python train.py --d_mlp=448 --tie_embeddings=false --init_std_down=0.0642 --seq_len=2048
Each number is 500 + 50 x the weight over its row's rms, rounded and kept within 0 to 999. Layers, rows and columns count from 0. Numbers have three digits each. The size before them is the row's rms in percent of the matrix's.

# down: layer 2 MLP down (transposed), 448x160, rms 0.0644, rows 241-295, columns 0-79
# gate: layer 2 MLP gate, 448x160, rms 0.0644, rows 242-295, columns 0-79
# up: layer 2 MLP up, 448x160, rms 0.0643, rows 242-295, columns 0-79
down241 101:523528500519528604589447511464507540506507531456584397490520493439533514545481479403443444571574565524420546545541497446431548462491507496502418565526455426511451433491545592484578484518512451392461495488461463395490504489506508529479383529
gate242 093:531448535478428491446620463535471484427517469451554439519427451507487447438521509538537508428576439554580475478488493544523561594508521508536451536460536396479488475500581479574434448485499466363437466462501446519586530465489446406492531595
up242 100:515466510417434504461530482551492528502476514464534454495414503545499515427503556480544476470495467492450398528496398508522443426570530504521464484367555455559469450446554496522447475460479463404533459541560462466528490554506445472395502487
down242 097:464432465499501496520556445524559505540505512416509474454489476519474479396599570384497455495447503475523537497442500511533490466555418423464493506454449414526494614415525550519568545400471522538446568553548511469525540506557501438525564564
gate243 102:415401478488468549502592501548536497520482557566570504496465482497523563504565533492540485525517476550439533530389523522524496472542474404449511482498578466551543580541505547539414585490556522473451555499509527559509458464496433544578509443
up243 104:545513468453431537524526535520492483566463493488467385507531510468517528458505481481531519489499458567484501519488469490468411562513434524499565591456549538546479436489540466495514558549536399557520514466405535547513606437419427456503515636
down243 100:592548440428528517526547498493520497452494446517470491480527501458423473490446542463487462589464454511463529555586445596533589431443463518504477479536504481524430482503428522586521477550526538514477487476497517517507527446539492423437391444
gate244 108:438450415474540573455425477577507453497556430541500532543456459448507466522447502488457413529506452515509550468453477516506422567509589485524395403463523487484468516475532442465540588528538568559558426520557464566512476423534613486442475421
up244 106:515517488595466494438491513582548534522449421530444552502543550451432568547470497538543407566579511570426472476511577491336525445449492495429548601518556517470434455535494397477487487548540519475418452521478565622541522487478561445525517410
down244 103:435493500502422487459477510515526532459514398454555416500448423563529563405541449494554510392502480498472486523461552423536545470502467447497468524490415530467558472514588411499471479607451509471465522467465359429584531556566444437564573498
gate245 090:509491506434545541520484488532493487444460535437543483536451531478464492528476516475565476490588561533471472532455458414562400571496486547448431515508486523499473553502543517552545502584397492478492509507454475573533444469526407492438404485
up245 095:478596445544585533494497444437520432553502549548502553545473523509484527505454453491420506435482565481412455452490541400471552414474486463513578428580466539490472463421444555473521541505507568597546574492404529421596568560451506563573574546
down245 095:486519482509437579531514504524501428437484449521440622574526515410510455412556555483544491454509519546524492419504460490482499405519519437557513594409464451521436461504544454580532474533459503519499364544504557505480447477575522536491383484
gate246 100:506386415533446444477481485453446619543523395532499420462472435521469505496515459511548485537475550454496540585478554487506557521507554452549542535553465418488536522431610529449499529536462491508581551474500466536515532581578469427478508540
up246 103:418436524504501449492447508471543473408565507431533497461499466541516594528516547465433465475377568512461533440458522414392539512516513579497499579549453517507453573507578488580522532499469516482469528557412527537539488434538465438422482516
down246 104:452530483513446453532578552460526495421492568537365469389449470541488562556512440501481511374472458447535525439509476487579503424489523518467454472545442506447542557464497400535515462484452551498541521541472582469567492596449458491624443452
gate247 102:401425472520467557438537487529439488448461503571529513526425573446522589464533493525495558610479497488503504587462485502474470525463553513488443441456531495552549562492603503527503504545508394578474513516568479496504495481567527434519499491
up247 095:500567518511471475494398474435414423506507487495512519479568542495505532502510503465402488486536532455446555453535607381517459533421559467594484543498551524497495493521520465525531621563463541432482452568493606479512501479466456487396461533
down247 102:409484445458446523595499430529468523596419516481485474570459419512451493478515498491517474507477439428481434420554486560540436400512540427500464431499482523566471444484481527521488441525503446622557456570479495523526530510557409446493421527
gate248 103:537476504520404484462464500589512480535447536487499464438502511444451564465423540558454450547527609548448502476552451560457459504522561387587517468564495495507495512492478560426558497466586488529490494526470478521569454482572479393543416472
up248 105:452460557540478379453559523542501513508570503449495484534424549489483596534432446510463483578447537590546517516530485495561482439531453497550530553547520467499420550511532601637453479479612566549530509517432578529472554648457475452486453526
down248 106:510560469459474515497490543515540476463492446495574571475476496452490492548469512430527447531465459375448437542475416466509516496472513572511488422542457556473506485500421537465566510431500450474545518490412555498470465420604512496426480517
gate249 102:507504506439453519522460530535585566490472551488370609458534478501530566447557543430530545602537467571368437507565468586504427480512492471486590514522507575452561467527542483546529507484594523501498512438485497618536533535385512524553445485
up249 097:434447499374562454555455555596496517419410494552475513430478490504493512565621498485403517491472525431517498520523475479484514439449602524529410546475530491469470556586557481520528538455586527509415546574529472409423458465605503443461442471
down249 098:451549464515484486529496509456486607508530530499489454442475449505526511512449499603511473409432473482500475637537527477553548448521550504411551510527499496474473440541414562422535527504545563448463543504425601448473451493442549499444491601
gate250 101:389430434472510558411606511491504481476565453454521622486553563398525479498480486547534500543463460500530499497545462522516521509506576451472431467488534452513504492409500539581550441504455443501543474508506561437365568495520503561486528489
up250 096:493518500534465462522568496520485371448503544536474449536489388616552494471443451583419503543542583467512513507534553478481488550402579461478479560583493482501460585585485470499535573548563564495519506527526504562532538562504499490580425583
down250 092:541506511425415406629553438484448513461493459466546486543417488506506520430575519547463492418503529430552550457444517456498456406486510484492482539502553469449557468600555515526425571537521479451441577510503472490459519453522543456517518536
gate251 095:522481572476472558487490609521603537593444576491515463449486514465481463532468530586466515492450472486499558514453499399457480512522520480570410416547569478536553452394490492531512553406528489510569551506463546428495534521481458494379544449
up251 107:528386525535573481551475518433466521467534478564485612467490493492532511522505500477553433528535519522498499493592391463525510420456592475448500518415525521473509409515514558499422449543385471531427452588494487491500488467534556489447440433
down251 100:518529504544534508496445468474485512481425471429577431555532423558455512489431463430449481568467440452581552479585512438450595547549558484527572361496485511547466401481504457414501491587557604395541466459520537570499570446510534505455559482
gate252 106:449448527513500476494607479460509432493478510570498487525521519461531509683514421475529475463571563578465573509490521495421544518558560508496435465473568488455499515424569456457491532509439445548451523527468548452505483492512494510548542478
up252 102:417549518493556540508504443542509545534448492524517477437518480446507386605508573350451530551467436550524478519419518503491503486529444489504414588491495430476487480459521462515501586480572506530480452495557501530496476443456544456521587483
down252 104:567466392454555511535522600536465570494549452507526498533562524482514499495523550444419505519531472598503489454535457483401468540478509597467479490480499493588475530622478501447529492547502548459419566425469562485515506511513548430525644494
gate253 092:554559519492538507455560481525502407508468553598490494499618521443488575487482491489558484428694457528431577503501454444585388534563507506529478475492563477418528592432456526370544548495450558489520446461475529511438569456566560595562446493
up253 095:491533565547520410402486418503502412489450538483428502578503461489446489532453540501467485466433449492435542437536438458502458435501557417536507405539499400571448488536493596401561536373496491440476469511553528487487498550530522488510438490
down253 093:498457490512464500488499428487570503493540500465573497498411520559549622462458513519486415467544416542518491499508490394490496548504521537528429408473482536520568527390467570470526525528538464558354514424514487519486570488467444504429506438
gate254 096:485505517453493557542484450548619537507569467477519326436520455455452463371500522516496488473530489449463505510504512527499511521541469482475577481505527506443600432624392488421537435477443466489469614541523500606579474470500546566535516464
up254 098:495447378429426610494587455478488386538458450487470531524509433480490549441437458482478477506521474384439415575464552504463524577480565467470492432411478504527591467465516429559539461486498436482515530454507528511456501471579493614538449436
down254 099:506498436508533460489502487561523494524441486518476555535462614456605476526623563430465441519558539495418557469519532526462575509468505469503491452608547506548481518526545561424465451579581507454484488456488513485488475528467540552450508440
gate255 103:515482581475494497502472535520500468564446418494436473429520638550500462522445601488612409558539506415478456597445523434561463489526454551478492406442567445584425474511583526500566459448477368502536557478505490536421534441515552553570614491
up255 098:525420488519503480396549449489533490512525552487507530582569450465503430516476461584550496385501551523497518471529449528520488530505553554500511451589576527511468420452544448537563491522453510500644467476522513485526503532466538526507459480
down255 099:530441462495503504500420600448545528482537501544510555508467493459662508536557507478529518483531548492463577452471530494587425471417404588508517534495492488466456411475495490460537460541416406425505442466528535522529530477582482470506553499
gate256 101:526407497505495588455513550513531490517556462485490457426444526571559484455509499459565511506507496447533487488577405495454511459521493520495543420481544507538439428514475425449459457578464444537511494477492507465523450592528442509499468530
up256 101:463486492484595570450461556465499511515435498438502503432580501509496540511478529476374489506502450494523508541583477488525481446523567499578582441585517394545509478453437502456389543527496481561537596463492607406491419590465495609490506486
down256 098:466490538518481459451526500527578413520474439438469527531547500438521479488456522582421481516547533575456430425431509494419507509575447484570594466484478499453460565516525482412447517570553435489416520506475511564487535449454560564543580508
gate257 102:505480449519471593446495559439488566455479455485547511403520502501430617579541558505580516479482444474568411562441483520472491604476563360589490506542563511584514549466487480465437509449577474581538565548539451410498514511502509455492512517
up257 103:464503493521518482399525445428474523524546556483626427536478522470527460422486480457541480523462457579492384519498619489419592442477485514512472581513481570533514413527482517624473428534540473539523435455512395517497570519539427444482499482
down257 102:503525543560477452513523512510581550577504509528504542452534516387542500532530497499518414499509445514591523548506504490536437495477488609410489495530436548415583506526611459465519431436433557531498467441440466548483482492531612450348450463
gate258 096:612546490503482469532571477494506519587444551545596456516504618501492463420533543479467477480610427470467588539475477429507506503440428490481525565521532518578347476499544515475491522498481494520525426515573603421534477468585474462547498532
up258 091:545504516519481594432504568521576543510437407551552486529502416483530545471527579514468596465512495588489472467471541567549512498538535548468529445515532544545470547526489508472446452412488442506552495501529490448471466464540480489356558524
down258 096:570517500425493549456514494527583595463455504537447527391600431489597461582514551474539517582545460474495498534577573504458417573440530502527441528483526489518488591532432490477486527471560487512479525459549479484486472521532470467567551496
gate259 089:437579454532535557503536512470600405512490482514499452452575530576379635450596506518514532492503501485489534641547479457531555539432530554518520525563452594542497542506458478498419462467496560499554401562388567522490465582504588518574553500
up259 095:451489592461517465454435526544422500532456479552560528610469476527502504514430510468462604476368422506519464479502492538529485515521478457506431453528399529480498543527578447537494463515500502512444440455588546510517573509514564488491504529
down259 099:565519477486443577476429460531463391560496481557482435394547407560511498555480485486476490574545426449435526581600503466571512504497505498543498520466584445526420443596520441500486516523469441471514483511446487514515508545461568509497563509
gate260 105:537541475576453540447526521477495525493419481494591548520487563577403451536539507523463538488539415522436521546538443430392488498484483360497552555450407636453551496543597516531479485441461417498467423497483529553497538552511505491532358493
up260 092:529492494563496570602542521431430476485514549484514552514488471372355508597407539422504633503461483545518486513569505493526520456422571499597485524572481520440546541560481435526511496516452415548490482534490500442495513512482549541500533498
down260 097:431461457558565421553501513533530527457480488439580486501559499524529514483443509519573470508472573578541533477546429468494509536591415407477437457529531431456574549523452694467447528493454451489533483518548533589594470511506572516510482470
gate261 093:397500575459485481465501493435481449478441523502343505576556452527505493532471470518431477553475587495584441516561543442451465532523510636369468538473503478445504530537490535527490445598526523471543482542573495618469460482505493408477401528
up261 099:474527477545504618583553458431478587407409446486468614459476523499519536574361528536471542566543572429502492508590399502534502456485493533549504500550444482525564437462574439478489488472519434506561606516502523448532489559481552505528526512
down261 103:499578535542437486487496538555577561603424521407468555484556488551507563442476482473554571517514452439476475399440458370514504420586482430512475494496480440510488501580512527542514482543478476516579578525481429537544464500542530527435572505
gate262 091:459453551520459607509519508441353613641438473430579559486431456541602452594474489487504511462495534507524560499611510484510588457502468532455544379430507527519479435470544572561453490530498531502533465533502415510518485508506487525421508579
up262 103:427564442449515520516520443623470492522415460528446484417558504517604511520583509501469484524543515490655538515453469441542519441497449586473519550481564404482467542607605425544456473501501453477534569446478397445523514464529486432520524592
down262 100:541452528512540480488532505459591466480469560447506526453443520586534496521493535502503496564378498517441554466573528493499505521477484479565534631461472499543533521396504463555450542595503584475490543377505535460502470549497468538514482530
gate263 097:406527524482464488432441462492479546540434570452595581537442457507481510562525468473480530523464570491532483434553531463468520519520483506577400532594570503458449495445522533602537535551504465514414446531431516492496480566624424527485485480
up263 103:542512418449528528449522470496430514566508500537528440355545464522538467490424541505545524596509490430550524538550581423597522605461540568451510474479515436553519553511486423466485400501549509571534427482508559448537450485498430532578487524
down263 098:478458416528502473376535526516573516465507555539487468556462527511644549490520555525559542455496526586519506506541479437564563415557524605524447504534505428451483492534545476482478520457447529514552469439491558517335514520487524497485576469
gate264 100:495528481434438475486446505556409531467514474447464443524494427536483587431397438534578500488487578525594392494572416531396433589513554553388401512448427410476551574434522536494477451558485515612521425531513501490540457486538505472485458480
up264 106:484599576491540518462483504554591513503510556404496380485529531607521455493628529474485529482465525486453439476499526527452498532497486457423499523420592447545420516452541666534463535478508460540440446561511522427487478545524459505530548445
down264 102:494538538418519478469539493504425578517444489532473508431475507575542504525495442450528482463576557471409505566475481517536457554462468493500501574371471437531553521504454543394524483501440384505429473502493415445523429541602505486510397486
gate265 112:503527543491511487483505572522479559557579514445432500491589507452456553592460558464493497446475521437520536561571435496441503554493481494419474518412453459483546471562476548423523535522498529493445494498490499499582593516513639525473390437
up265 098:521426540547500481500553462459459573469486493439565539561454473487541421461514460526532512563486532491487549443550498431496514444484483491503512509490535524499467505544453570523453441486472573503438488521498501467540446511435478519526505390
down265 107:436513441562556520554541492558552512561490459485525559527496400548582552460490496407542515453501472527491562537556499516464477554450465424561501489552495444454524532502494556529567514470466625472476471496466416535551499564540498470550423422
gate266 098:488565470481533475521559459526402519476559569472537511455505555464509541492498538569475527489622503515471451463517499553462454511501466461487484459514534525578393575404463490468466563496535485399517543502534552455384487587535438431451391573
up266 098:524529510527482550474554508517490419463525562465441541451568537511571491482529561631594572513580497472587524476495548511437468472535414470528518495572557397551568486582530556579449523586478413543493513464556529474470462446471484450524511536
down266 103:501457513487409552596522561480419505598507474494501509466474507528451505458535472464487497584546544480453566505531440537510481469436505528549525494487513456481592540424541462529519544419481626524574552515517532451480531452477451401446361501
gate267 097:431505479518581550558460445493500588452491432544534508432484495504527530578566468424564459591590501488507568458562553457485558556530562507372540415509515492492458564483442479423582472470556598519476529478497430594414440568527558462559488544
up267 094:562515552597521434553556483485536408539522519489484570605600570467535523451506498550533528491462509543560542538489507549446564587514463471471485494382514496461466477497466358531615556508515513582587520453502523532483539541424529561449585503
down267 094:448580534538514539445440439585575531584476478461486479463478516420518482545491483411447403491478497470423515449453495412489473415483549548481489538436531514473541525540467469439489489531518459428510538410560587519542509472466511430573463492
gate268 092:413448655425500474505440469550517472571485481513468449500496416495509506497459457523448512506407470505487452559597505495537504524553421462447399623378559453482587529451459481521512506437460500483549553525489593452534570492555467528506465572
up268 098:554439515468525554561447405488426548482457546390502504512493611428482441477504530507475529453532410449513539515531437487508474541502459478576427482545429534460527551423541433592509575422499496416509525404465544482507442534526561478578505539
down268 092:531522450500515463408526489491490537496462510369417494484469528523491490546551590493544488561466486497484501447530429569516527480527463443439590533453500468371550555520508423580455568567490410526572467483535483561431502521516526528590487530
gate269 107:486544541541522526509604501516475486532595561568553532558559505523464521389549410513409543513571551471538529416500511455505445484523564443521481558509505544425530581540439528461473503497541598558428512424468476495481607507541487385612555428
up269 099:468528560475458450589537419455498452557461501538520409527476617469498504522602513496405556532539532506542513508412572469469491554508424515633465489475472536555499607481565569476485557484500506457455457489560477423482533525499418546532500456
down269 105:483375580529512546539397416478486599422457505479464524532507488399517544519497555514451469609517484582433527593504473503412580464481521510513470493472467434454489429491497409467446425444470555509529528411537400442546514464475502499563453492
gate270 106:501510544534458458509543444563363491532516511427548569472450463513498559415543531480580560507466398475534397492585430504495493437517544489444549493471400529489451438487536504422457499502522415476546526509560452499484379550597537518533483521
up270 099:517469593473445507531559533488464461405497460482508482587565470451479567501546577503462565445529516338581467567483459567568504421541467583530501583472404489510570477511482589487518487520521531452476475533503498433509544527583492476421507526
down270 098:475413553424539513509462474399499487481399519525483455489544515542517485530521631538554457522538506557513531563477473442512534580450594536476488531505471511503529523487524442455637550530508617420561492521399468492471499507552529516453526576
gate271 088:433479545488548502387568499518521502491465540540441476395495360499579536521419416523664507532507516510573484496442610498459499509451543494456526483452477422414535442528491511514504536506471453521495543470484445454462621504470511552451514433
up271 101:478474538519509473550462531568561560545461553469562495662535424567533549503595460463507501395488622439481490525442510456476563424554510424531572482534576429549545506509532482458555509416509532448515411503552484467480570529512487475530564538
down271 104:514459553472531430496417502493387457454555419471534443472448493558530533481419465529506514501509515463522518433498476447517507525483563518462572560560527542487507518608504448481567413443497472423496534519548429490454557396575553551568503441
gate272 105:512533399505550451391558533569527415454532485453520467426521516421564546521467453519532497498546432476525490510506485462441501487443521446465505531471548437547431591482540529441449408563447566497483453469480515516508525557494557516618516529
up272 100:561554499520522511565518434513626534525437400482468567437507471548490462608460420538466441458484573605425601485457516527555507472442451527413439509562499507537477554465410539506570494460523617524460459550533484464461496470534506400454582510
down272 098:490439584462451461455524491528518513542499529396387466387576521566450545492496567396509549410551467535446463507455430523475467530527482485427457506518542439505528481523503449509535470410550498499499483491494498498450501472498554424499533462
gate273 097:583512464449641527480461547514467530439438492484451468424535501522509423543513535529491434492486474511533521506456419474531442552489446526376426493436430441511409558500460377539488546557545579468536512593538582501496475432365535594484570456
up273 099:467509407501467554536425544447531458505415527518571515455506495548510512484498467457467483497549471592443412539605391487507476488466346415416525404536486498548565503574584509534463481524496363573584583458425444587440523525504465478467505483
down273 101:476550462557563480463455416489468468508506530538478518443442515505569554625461472522517433493454515466431509533496434553642539527610510479472508482500519495467512470584470459550486467537515535559539459422515598394523466496499540546516493539
gate274 092:424531538501452629496510533472452489390523551538575529573499546507554423521470441467522474592553507551460537489560555537580503519506401507476539402432497481525538468494591508455520547438442551570628571404510458478431475494556474474505558447
up274 091:632422452541557541526473480565476459514452391486437559446507475525537463463481639501564475475512510516448440384546451464467510477530403642521498425487486590425508455564552554476467458475470522473517449506425483507540588508515501462478576495
down274 097:457517468499497515461502483555473519402563534481510550537432534522512481521480419523571525473511468533616475523427516478544442532541483497497492397515511520578464436552535501591541595491463547565451537496536427456546548543586493525468476416
gate275 102:591494467511457528550504525430460595546512533474518600486492591531467477565468458483531630510484497474538456463455492489441561547503512544470521444484441551508519508545496597544549508455364541522428498432481586498479568424534606468525463486
up275 099:460467483487523501510475453593505500490458536506394454494548520594584611527497514500560514557490507449478504567569399487557476447484439465415537394564550448555477556518478525519533522502471544460482432507530535456511533517477504452467440459
down275 092:543490500505503452589459453454416519534465439496464596513475528634568416470527487486567545480498396568417491504386590487526505518510491458505527562479439623569460484507474503498438474463478518509425457472528522497545519560443544463521555426
gate276 107:453507595482493441445490462436587431489486516514579510485463494527545524500475427419494491504540576487489547491513497509479440647549571410517555479476529452352426462454531566540424574395521560505475460494471576533428521570395510522541468480
up276 113:518482474456475596524492448462480480570427520490513496516465513522456534513549525522373494490496473531478562437458510447543470572485584487582595612423464488414465455419527492545517623492524498478501485505557593535521533579396544588515534475
down276 109:576505501493566548451451587455523521503512435565448492444472434429448545462627503475599583556468466575461528510492540408538479509522530447494491416489508495532418556485427404575480463579507481525441580472620500549496485513390413446401548510
gate277 103:513498518600466503481580405420449518487431553496472496537531567499431543472488571461462485440454498529393429461421471402495584605468491453548395464539488554489516439517497509491477437470572447502344439537512477447445506463593403493450523381
up277 106:443539499562482485546580454557528529440426583492546451438471513471429584449543448537469512537493519400466407512468537528552488468458481511561453526482511463500576497468507524446424577610540471588525505487501508432487537557567470509593540408
down277 099:491446490482608487485503551548534544473492441561434482433493551453498586477459495460514424548427503495613431594521426516491490435436545531543497524453505490513577480479555520525450489380506515601540512524570443545431526502446491503478560462
gate278 100:513483439461433520490480480504514496482548520455483598548461400489441413563506464513502588491490497528574468468516463506474579443411539477642472489521418536422508485534457457415522506555571457456463547516465546539356449557469500524513508511
up278 097:387459526418455529443566543467489616509558454512595471498441421516518534522501496596476573469506477464521546477458523382490497484499588446536509561466501503474405435447552417471550514506431448514581518543499423481433559591430518530537458478
down278 102:505500518434540531453486591500451436535483511509424565490465580540568471572520496504474494508454512558436580517483555473438519549576467514487462542529446509597519466546547583417519364549587499494512409563491536524546568514583470468570610540
gate279 103:482439491450482430420527483513459462466479585520637520544479568500492492468553478475590500530442464452578505451443546563557516571518577467538463508441543460572426480515515540612546473519429462609486567499612571375416440527538516519580509482
up279 104:494457495568429516569497492518484570488390480502406466493442598425538451544557509454514500501510471551453517474462482497577459573450482514523534569413480477495432407551574491496550449529460463523632417431467435527554584518419444454488456459
down279 103:517485430496478466562505456491597558530457336529576622477532487373411454562551512530515501503469495505442484594504486543520443509507569529456474482544523584503495475520427512455464493527490464519469530492559524622591544430496496446399590490
gate280 103:568380522493514516537463477460525533534507430510536485472509458609501524538448469588544478444574405525433497417512482522586470499543525538399503423490510518500495463530478496450518477518532495452532526514378570478526500531342480455480482485
up280 098:540464379573427496507515375529556425467501431440481437521494510503566515494548410597510410556432590446438478409517426542502540541493472483539461558474535537471485506546482581505543526453503456439445438570459509464445450534471564437422546487
down280 098:461479491489431445497403513564479448417475554425402519509429500476575514512446450458467491499418530477481496535565487420467602575431542587449490525496471494491462458396415452491452515500545571461505477558540507501542437485523457487564683498
gate281 095:499480533557530517414469535474508469487458598501476498488548495418568621535523492532479531589512454504499509490438463431525456398457497429529462444511542471542469421545448449539474412484532437556545586538524438548552522471461508393501530492
up281 097:494507408495515567483496507454508489420541433618498452397485556503435438550507498466505490607538498504409580412494544542585502524484565498452436516465477560506444505460555493546517469545492578505481464515507536476486398430453473464407452536
down281 097:508456447479436531546506515427514523537481524493501548441483478441413510546534501424469438553538560547442387430502584549509405507474545421531532479433377509553495571554486549541507498483596445582452500455606466520483484545484547454461510473
gate282 097:504535360493484537490490513582430554370537434481545460564535511543476479502457465613503440506452521462506502505568479461584503513567523486516505535525516464481478571464545452530609498498530554531457507527478489577496441510554631523498506486
up282 104:434551553583416557509415569523499564478531438458432511444461521570495501448517528473518452378559422511502518583479564583498544529497441552451468442452531498491519500499455468482473560609508606494462433566496458459451485496512477581512470480
down282 098:583473469431438474437522406558434483413501447484506547572474530424488534470432474488499464542430491417458447496503475554508616537423497550460458537553556509484465446435378444512465475455463438513500510479438523449515482457449457469390549492
gate283 107:547415559526471573463489574498437463520549495456537486492504440462526539554522501426505533523520500515463432461584537533470527564498590450526549485438546427542592534479472517566452550524491468510484458489586460458557482580462503486532504578
up283 104:526437462503469490505487594494482545555567498525549530531514377510462561470517559429514467517529513601517473482590490501454500455507492517524548454580410488503478501480485424448550438456521427510638505516511517510528536504391572529503490549
down283 107:512507475487551510485532585470501574606517457478471640490504538435485527509514490526419477629535417462529519550478454491491481508458496466523532456576549392478459501548480459583562518565458485527515442572512474452450445527472477582430414571
gate284 090:472475536555553459535492444491530523600529574537513524451397491502518552546522473429475466546467419471485510426482417443471446463462361541522523466494469508569490551569422502546370571463458492424507473548502516578503541513579406474532407498
up284 099:457467405562459452463494426523465537508504508445475474516559475500568468511587570550470539512492608600551432475490413489538467522505472505571543487577467499499500561486565516505453565492509484420512526420429576402532408508571599487509467496
down284 094:418478457573507487528500449557504509519403570372534429479462451445506527544536488482444528528516494554396489608513508500552461473578481544512532563532510564488472542553470385453507463528455596552499528634545601476519478557484557472549493577
gate285 098:576481559518604413519497426437453552503496509455542448580558404472523531497531473506407573462545525536432626415512447478460499450552520409479364518442536486522517462512536511508523562520540493455464525516538533576484506503559498501510534398
up285 102:531448565500482612426544590488489535542497396576472458449592503455456509544469584523532536511349485490505452507443467436500511473517500626507551383463488531398530534469471512470460489533412481494589465488445445436466560484369433429556521486
down285 101:505486508551547455537402548503452551499501554415444429562481452569626524541488495471450508467547560513433414389517503462486546463488474511491440554517466620585410414442453448473488523488529435422450482506548559436526456527478445533502531477
gate286 099:487459538416504546530443492580491561356399514544581558549456529502482436488499565470421545529432550466427509534575516468509488469566425509462542376499516500417531465462599476436505484504526467507472438446555515547499499535513474470410538438
up286 103:462606455486541545507468587587547384513424458526522539594379493527539560496459422436471434558500492531504536496505495422589491537513531481431514492569501458557520505494508531451470491557474488443511487579562535569576529577463421484486539405
down286 100:557512562519472545387449464479457562480444497474462536624517512475480447419509512465440494580557421379444536525470556463549486445566447637507465383480539494510465455422537460430460491535456506555491535502586478535524488480582486528431413488
gate287 102:456437406504531522461527583535461491459526509556527450563447456558456532499569508495468506471557535495509480533443497465554496586374507445479467549626476553506491537420464553446498398478476459524448486422500477573530506570463383431436476511
up287 101:598467464582470590546445463501438490486521470507424493515418503484425598533415543509475544480486483532466537379578484508523611476540540516532579494423524568486537404460435507536491523582425506567531460493543541520495523544570531443499499468
down287 096:487493515581509489578501396496492522462457417495445459379533513502511433597490528481467461519548461513524572523373500429475503393505469505419418468432532427490515392560467487543419490448576528539506472543590594476452430507469522485500447392
gate288 102:477455477480421491405549571570526493488530433479522542374467547514502490418456515486566499549518519536456569530433412421506333526418558400524567466568498497465488518509580533437488601464449470506454537450566457498529514550515561447625510496
up288 101:483490517354450538464448611552421476537582436571483566501515538542493511446519510511468503498560505582466460430571559458437521568535491495482511527468463446534482525454517436593545486587549393445473482521374537484477472502527508484504502424
down288 099:490534532503514601449538538501462591539512515577454522529487458475546485547617548450580478458481462505379535449506547629519512502544484466547462566507362511478534382547516404487414470532523497556477386582426534486412502569518452488475421505
gate289 106:421465548502508509463473578538447494494591431471599555439438518489584470538455557450460448539502531450473397520532454525453509562563503476443563495578503474549469478490547492551432470456512537518472518493473434482457489491545502420427523555
up289 090:486526418526513580443508594508523457436559532442627517560496508447438522545469421566493542531472565452538448419413538504511539509478514523531522557415543542516496426527478599597530512515536478406574521515522545502426552465477548505459513476
down289 093:456482543599452457509518512559522471463578538463512496412598457394426449457428474431503546534483513464459486505387456443518467542566513502460405519529345527555520415542530506480531604508433495523523481528472543445472505537544435544502534470
gate290 106:447481542578595597371568549540467512482581474386599565491494469485409546601507456427506529564481504478513506498460512497540527511507568498518477511425589514501547496452542479454453594537522425563499525437519568424471475501442417465493549534
up290 103:461534571486555426526482458543507503598480546514504545559504458474493534557492530470455441556445440546412541505583493542572430450531444480553465490497516501458593498592449472542497511461528561390446469562438481531514616492417494541452548381
down290 106:516463495441457520510483508504468515458565529433602473427503504417487501449515547528491467500577522502452456454555555527537479417541519471478519430561599442401509532484452469405581503461528503494395512560531496526489440483489499480464388448
gate291 090:513554489360447534506491457519456513452457443547499555487578549468459459549522485493404485444548478510451470519594532449475459503475463504470480541560551532451408459497414473479543433528440585515518489501507623497523484519537417489512543559
up291 084:509588464444410536528499467387552431459459470487423506543550465484457461526553517503559483544476478459525442501516493499497521529493467537607563479607572496461435484421508545518482474543498525480432440520412528563581486472427544637581510516
down291 095:507395565479545523449541453502501440417618489517523444509505449470548498467423511473488501468445527459528460497493486491455581476536540442518512472510509416522574517420535544470450555530494517497471576526544503585530536517512493519514484417
gate292 100:474494494583494543450515443559521499492515493564558549447552462529483517552522481380484531567502593497563450479559633570428560512492566467527469375454540393496522483511490500523511425489514575608475589456469416501492449406515551518413590460
up292 097:449427511462589437453471530454521506528452491526551538543621454385446536607474459469444413494505559504554449427481483446551488496548518549451440428519439456494489472545444433473636471567558513478453495448526476574459417499536521483508467520
down292 099:545455476538538581470520496520502547454463414413498435454446516480536407538525586452543497576494495495488483560463466397560506429406467442535491572579426527492482475540514414529521522494511533539510567526488497560483461484531503462471609564
gate293 103:511442404499521481556443442601377379558489573534575544488593422426548447532518562537467522465573621426487529462543475528562479451550397487481518487430480464450523572554479517499549521495518455441507538454469487536460503533546538372553494546
up293 097:519473561536523530400576613506523482532519484465502537405488436429466519517495601474481542414444483509554545583433494474574464443439559454495436567423442526517508504542494456471608432518507495522531450479588461556505549447507567537405464476
down293 102:433492462464547520529466519527446574578490470514391432440484542512490540447393545522532494429394556495455509467557563533597527524606540471549437396508479539476529433447476472428573509421493521522548471463528512556380639541442505445424478529
gate294 105:519360511449469477472554588502506495527422507458496515419610463455557507413470573499515536498445503566398411565513506464463457438515425524501493483393554412527535452544506507549510500456560507515500582487423580584554514420462527493513460514
up294 102:577424373429528574511497411548580446586456531508481535438422533464471446465556481479515377436470468459516541577457540485437465571445427562545564515489488431630499526508525533559554566459510535568414522521556446525497414503530503487460569521
down294 099:508570565519446570457505441495455458447502550547451561487468474527487533475429510498450405442468472489472449533564438529577507497556534549466457451532484562479571492506458450474455526473479499487438510463521471531491478449447490522539586516
gate295 103:425398477445491484421569515468454447511443557393533537465561576512510570431518538456543527477624495526461496545470476513428507478517490452544556523558565455523523322499492501449466534496494519477457506419512498581570460607537515502525502529
up295 092:506429522571507441568455536479505541476448488498486453411576396570470525550471419580611514626540453547499486528452494493501429555534413475470540453472519493529516476433505459467498431579566502490514483482447478423520601564561527514555483477
down295 097:529495464443453503449498555495452541566501437441532551495565433486490477615527483540496443541497484517586490431429502525538488500396423562517531564553464407509577571494525521495534531521535497534486477512489466574526506483534581449443398476